Part of a small language model's weights.
Size: 12 layers, 2 heads of 32.
Architecture: RMSNorm before each block, rotary positions, biases, untied embeddings, shifted keys, gated attention, capped logits.
Training: a variant of Adam for these matrices, 83M tokens, 5078 steps.
Each number is 128 + 32 x the weight over its row's rms, rounded and kept within 0 to 255. Layers, rows and columns count from 0. Numbers have three digits each. The size before them is the row's rms in percent of the matrix's.

# up: layer 2 MLP up, 256x64, rms 0.215, rows 184-230, columns 0-63
# down: layer 2 MLP down (transposed), 256x64, rms 0.143, rows 184-229, columns 0-63
up184 101:147128168113134125079129182174159091091127135137083127148134120044069131172138077154106186138166156161099126124153126138196127110159128069124114189122177111063099103117128150125141123154093149
down184 098:093148170129080117177124110101121117146175135077186161184130058142139123087085115114128107127147109150152150126177151110173116184146195140117139109116110072079189095120097155066110120138131151
up185 104:137080120159118087126126102128121096127062158139123092163099104152135136169116107137220102124161112147134126102092155100126071126172114096113172125222090165125079108116116106173151063124148097
down185 084:102103100107123171161111102144116098172160160100128145079082139123128112151146087081175100149136152140188220167101168140096170084078152174114116164154152158095149096129139126173115125069126157
up186 093:113131107153159098045125142145135103160135139175120173125065113070130134164109096092150097155126129152082133155145098163149076125113107089060133161186169205132122085091142131121128116168115084
down186 104:125137140066130136171117135108167174182145140096056144136172055138209083078133172110170134136106102056132134105151136140142120181155166146167132107147142108111129105169145116157126152086114110
up187 093:124155149177068113123128123192183102155108144131160127151069084109104088153168099116197182131157105143088156121123076127183118140113137126151135180160137162109054177099127126138136147080105135
down187 073:176106200110115163163129111151138105100168102108099130103175138160184117071158114060179165141131087114129122095082134156121093087161181116090129138125144095149107103127204111158123095135108076
up188 079:125143151135113060106178126126096121115081135073128144103142127103129080070156160097093114138090154129070144170098121139090077106170140139173084124176150150157106137203133084110148080151127190
down188 084:112093143104159137133107100146114171100106141194202141123123177152171163133132190132104156101168148166134065126147140150085155077133103100159208084074146129123125149157144117189087132116123133
up189 094:149102119155128112089115174094102136154144074115099108170072175140124090150156105176179131162169094163094087182129169121133123118145201114082104166123094172101110086086121142148091102169082137
down189 079:153146146114147127127098159142201115105033132130158127107130145122194188092106111108068123135059053104139161176133068131105118100138156099112143115102156108135133175137146158152091145143107153
up190 105:157078109091128106103153149200180088123079134157138098183090153077112139158156157120123147177153112136101156131117163104127133115138125113150136128148109137063082078100152071141088080196172159
down190 142:140120080065106089179163100112146081135082146156179144123142138133128159138148145113147140127109109098086106122187154134128128147083171127059060133137144165088109047134140114075102137126180170
up191 098:144111150167129140162195137115149094167106146088175047145099088115082103123102171077095111146167135112118105115078104143128155150211132173139148125165085180097082117141128138113133120135089078
down191 106:142114080110049145130144126100141139186110131164114159139121155138227170110099178140180111127095144135108120133101099093149183099096079152081060153161086098146130164126152107112100099125121148
up192 116:134105206072101118107154159149136102110111095128099124164076113088094113160079159133082148110171153114119096155080167148161140153173102112128069106122142147081106128137179065082107074141096149
down192 106:114096090123091148110122174157126189142179112155125134155140188051145131128108188111130148116139146153132151088095127109153092176102091129102135192115132156162081132127137083093039133116155080
up193 093:094118126113148126114159115201101165103142136112131103113122115128105094178116114126180052137154098143089103115115129078184096074109077065118121181125180171147141176101176072130086124133128116
down193 100:178124098105136151101151133080207175167162123120088099144131098087156144095133143142077189135113151123168131140159164101110135139137165198159147064172077123138144141069115195131156126116141122
up194 104:121076105101092152113144122147127091079116171103099092165095118108138115155123054115105145083125125070114093136129187104130159153094133128107137139158199083083096068102182131109133120201097149
down194 115:139171083123098107140085128138149201140154147134094118151148163075141112145165157097126111081161136139179133127144095141113049153139121074145128093133084149085147225133121196121158107126107098
up195 112:132145107154109094133165164091159111164096169116099145156113186105108144126163082143148068131158151139082138122074174091166095148133108100122143153162113164073055104088157087137201113165138160
down195 102:131135157164123165110154153083162153161109144136140132150065164060102123136151132131140131134114124118100091152073174139166167100113087122154147122186089134101059134141075098174199090157185146
up196 114:141131122140100127152162165106204077167102169104103100151130148110127131164103104109104175120164167087135083159050138099132093131155152093125131172222114132100114089120153125094174120148087169
down196 128:128117105182110126143156147095097083118187121156132111150142078132107151101150119193093090092086067099092174077097170121151131128119108083145168147096155114066128081138110084069141096146169138
up197 106:142124131095035098103160155192122104071117120080082055130110075128111069178125133089155177106171110133155139159116115120140104124124129125138175152125172146123131126146127044117120121146093140
down197 090:140126080072160077140134109067135145213148147077111135146128081119188140150164117113115103135136125097166166135153075092111141132139163154145159117092096136114150230146121149127163130088138087
up198 101:123131125103089145120142152153162101176127102132075098183116117138076095133104084146161163100169171076147084215086114110114188167070132122106120131155130094156070126117145120079149158115148163
down198 112:117111075074143151094129126156129078141112127125143146164128136085116133112136197143119167112127135099089058171218154119157125227088091131110115130160156115139143100156078104099110131102136168
up199 092:139119140136074085111137133207162113149131137083097112126106139061058072117151151068136199136142163132052117127100103103127109097150140174162081167086079144115108159131133145106147130125139120
down199 075:109142102134129130155106129108126183176112146084151142171132132108182113170149190146071153115193086143115061200083119101154151144142080140142142094136080174163108153110114185159125132132130080
up200 094:148097114176100178086161149118132101168147057130048072191177115119105107128167158175088105115135154116106118132110150125135124093122149103171144108195181176144114125112141173158134138175114113
down200 081:163160119147160127117162122115124214158183135111130115084184127186121093118145153092137101165165145132112160130092130187121179123121176114154165222151136177135126170154117120099134181150150113
up201 097:110119095178103157140236105089140099179125161139130099141123112096125118127115130094106090082176136180079114144074121141115087130133162095116137101125094186119135087134117121099207102106159172
down201 078:171113031117121166166134083095147136140117082096159185127153127168180165140132192109142112156107143096088066089108107108116101167119084189086114100146118145153127113108132098123066133121129141
up202 122:107066126126100090095152103202102109171066168133132086190087166113112104148171140131151103086163142100092162132135175104152112118135132087108119170160120114091110083100124109121166063167136171
down202 143:143088157140151082171143113118184133178078156111142130134148134091176091121156106115152112138180097156121177151122117069118180136105158137093146146153110113119158124053092149181155084062089175
up203 104:095067130090087087167139117171165166119070183099138075154103114101081075100180091108103112119155131129137118142083171142133057135189117145161122130164140137127112105089138163122125081169138158
down203 121:039120134103098169131123125110086125132154123150162109115099108089098108110183072084118130142131152165109110184126191144175098108162125151092150151160207166131111137081118159141069129110168162
up204 090:119129141153117118151146137094124135122129160138152068170102121106131112114147143107102094182184101150070152118063123106141156117192169139171117085220155108133098082100171113080155081146125181
down204 077:108118140150164136128079144077097129158109115098131174106168182101108138138125135091132121140070102115097149137105113205026168094119122165141130080071173110146121120116106093142149156116164064
up205 089:078098093145142089179166097124108071129137152170137097136092193099079131123103128093091157132122123145142125113143192106134078091119159175111093144172127119103123131036146143126138123188121190
down205 093:113192125138142118096076107138177109103108076093091166181129160148158114110232183135156142162149097114132159090178131124124124176122127114218147125102110110126165158134104140165146132107132135
up206 096:105124153117141169084136102118110083168100096113128139155059074100102032154153087106136107125144132095087146165134115154108122129140151149060105113171139192095102106106157116078168119130165180
down206 091:195140085139097073175151152160108072135118098183050164106135169140114120104135126063078100130121110141132097135129189112096107106136133174117158140164104084126085096144175140171084156128127133
up207 103:068140148133128175119153142096148093163113057105142138132130091100128110107123125084126059122173193126090101162100101126092190148164169187054164105135100145119083093134149098103152125111144147
down207 111:191136100071090107152126169163144072103169153128102158155157089165117147123128099165152103113125107116107192059102161057147110166115175147119126117104110111118132084160156122073081185123113122
up208 100:098101076164086152147155152104147097139112096179145099104089117093113146104128148157143111161143166173091051175068134085167105126197121116083126099152113127099104141166168114064163105147100121
down208 073:136184129098113128137041134135139183103168139100134147169181143141089173154142115129177172090184106119187132113172135104134157101079113149111144083100151152133130156110118073175150127116118054
up209 090:129152108148167132129132246112135093178109129123110106143135144110072129104180137134102107167173173132081146111153129119111149141108149150160129080167120097050069109122079128108156090098144091
down209 079:115095136108096121166194059100099108086138107103071114125158144153150127126099102143092124137063161103168057081098190144105099102111100107171100085119109160137130136168154152092133158108126188
up210 091:128051099090123080126173140116158151160119122092116119138091114125176130141164115159153127182144120186115085152100224109162096126102113074120184100114178163148079154125158117099108142143095156
down210 080:130104122126160144136091135119137175184139077151064142082182153115221139086139176144102148165106120111109049129110122143106177111115163159123092080114150132139135143150070103159117138077099141
up211 092:132114138126101086128127135127164078141096158078128145143091075125142111164102040109111121126162120101134150131124101063111102151171150094121163173128117104085091085090204088078201143134133122
down211 111:106141158129135148111159172148061097128158155176120069100132176067044134159105152098157106147159156133116121133144124182108115086125093146098131077140134146162138149181082183122072094131128165
up212 105:118136106131185132143140101174101136123106097145168124152122178116068049157116103112139124099121164131080108179052174138172114128142113141099078174154137079127075072098167144130160101147152157
down212 103:131133113146078103145112138079185229138102107102055158136065076109137140116075131148111130116148111104142137125174107162117135192171084130150163120105105124107144195157132089108097142110149126
up213 118:096063190116094093130140134120144096179097143091120091139121101100136114144134070103190127166146101151135123087105173084170127069128145127194188093158126151116141118123079088166152110119171089
down213 108:116079079128143114155125120139171110120168125117102128085197103146184146123116104131133148094162147162152205185131121135096198076175164103104145104140198148121154083099115149113105171115134083
up214 115:101145123085119174153168163129168109151096155059107114163120127099058099148139077116149145127117151112125103125101162130130157170127174112153188131147173111090051097159157132129101060177156164
down214 120:134087155174165176120134166092095148181126066115129122123061087086111165081074146148164142142140154151083052121135115136108148130180063083122102112140134120117129121138128110138067081171126129
up215 085:138141139130107076097167133157140096106074121154158011102156093062137102108127120104083120094134157116163133137100120154148126131164073126125148164133140147119119144097116137100194106154048088
down215 085:095128118100072163156181074091118104158188243132153155140160087145170097112105149134137077134163090144176180115127131118153177122140136158094140152145111112122122160139168151136171108117131101
up216 107:104087209089069145124129121140156118161125132147115076153081111140126091112165063152151151178161126131064142127118174122159144138153183164134098168148095136158115096081137182073142087141154123
down216 108:133130158069116126160131133103145191147108131176161138161141092244138122085135067133086144162111143120165124091156174130153171087167152062124155109150134120136110144097106159105130117175159149
up217 114:186087121113151064111148112157127135168086150092113098163103171132111136163129132175146138136147138088104102161076138139101094178177082127130167207162108110074110096114119082092151130181171105
down217 122:135071123148208104129205129162167115174094118135148145127083120086130087125144089144061149129171100153138123158117097037135121122155096118109092132135104158143173115073116105160118110179128117
up218 110:142101139093127075157169170163126116087095176034105095158107113093067097148115108081124169117174168086153124126135180120145083098145115174192147102147155089146135108135133123081117145134124159
down218 108:094167157118128152153090154096170170093144107079154200165162112176116175134110117066145107093138193136147210130140110129130153173194077122129155104137127137105166114168130112112165144163136127
up219 098:087139117081074162112140167173160125131071135143120083157095117105125091140165103082124109149160133168092094172056100117125095191168113181139181143163090129059090146100120099127150123122114123
down219 107:137103132068114112137189160167087134088055095118084095158092138151143104140135107133145108123165128146077143077105108137104127155120175140127101122182174121096079082123136094166189108195158160
up220 107:107155194104086140151137096138153107170121114130123117185099144114094132126148120120148072149182155096070136134110191129110148117162140175134093180160125093098055091096108081102170105165144187
down220 113:115135168151095148158111122136149087173090082129179063144153124035117177130149143111115091150154125122116077122097141144112124172175115170135139118195092112131103099129092087142151059180137150
up221 096:135106120079065134148158113146125079124120175086093125223095174129146088162160082121150109096126150113134134141077158104089106136111123117139146159190134107061085061097136102112138116176140122
down221 112:117106104170088093099091105094127100153171109145138116168099177073119095108116133174141080150164081134181149122148108183156082105123117122161204102079106137143177162165100154110146106137134195
up222 089:088097124100183141168189121222104120132110132156156151128108118115126116153139094161101180137154147155095126142126147170116144122116146157145067128222155137164129126121175102117061076093151109
down222 090:130095118163134144162120041068085195086089111130170098081142131158139128125145205141115126154099131166128191114119158157102153105154111086171167106169138087111111146116112191139147141103138148
up223 090:123123184086117132153120128155189119108052133146111110216148124140091153146143120105164156118131139048098134152066155141097162176170109097149135098157142146145130111071155099074145088120131096
down223 104:162192124152120131093094135089194111153136140091137176101130085227110099057124110109086131092115161118140123097159154097139137136102147154136076107101151100130103077110063162087106138116125102
up224 089:141119108108112103112103182163099163107123134129100137165117128134121075119179105162176111136182193174122115137088185098155122097174151086136091093146070141090110090098114131103220095134144157
down224 095:120142137114111117144147062208125082094090077147078111061128122085084152102096095178058133116072064168161116135179100178131132088110128128132126116142141119122132128124182158114133154110126128
up225 111:120073165170169149128130126154147095122122110165110094135105153092148137125175062107102120090170129113111106103104107123194139092133128141077073191182155177088086113088174126147115097184095108
down225 122:125112118080124141142119165101120127112114146055082111152143136158131089109117133118108162122101121055153221135124159102141082187133115134144159112140151087083064138081096076180177136093128096
up226 094:115175122175100077081125155105186113164136157082109168153070148090098076152129091136149077149152138119077080094124148132164097081151113149112116151121143152118151109114129093175159152206170104
down226 097:116110139122138153153094133113108161125147105044060089124102060109216122119146158130157121116095154158150133126127159124071168121121122121165162086154146124113171191106081202144118152130113100
up227 091:081171150157139139102143144148191153131107125130110110177100112118102077145155068147176167129174127104040128144115063075153121173135123104120159121202117116110094113077158111141167104120092127
down227 101:118134121113132100117134125138106112155050112129162121122113175027076129126100158131170110111209179123109059161110121108169137124107099083138107118206123134124054135118119115112104114123124151
up228 094:089099161097067172115187127126200107191083050105105128128107113106091133137168129127164133090136113140125100182119084122134119161114122120081133146109141124083073152091121131126197110136118183
down228 087:125091100106152139107086135042141198073124118153144140069113125052106133160103113136121076112115099171123119109130099158152183143114141139140127141078196125154082150163117149162131112197119144
up229 114:108138147078083170125163127142129090156105174103105138153070155071075043174128104128163127139191134209090107128096147092142092110119092153127094102120135145143114121107113121142205125127119134
down229 112:163161131097113147147178130168161109134082135133110112174105150102139121156090123132182139135149070214133125141096147109124140067106143141139114115106160101113085054183159173170128072069140099
up230 090:060082103112108177078121159182165086126125103099117074182132070147125132179133079118171129114133086168105102162098171103126174126115164109097167153127135175144082136171145145116173112105154113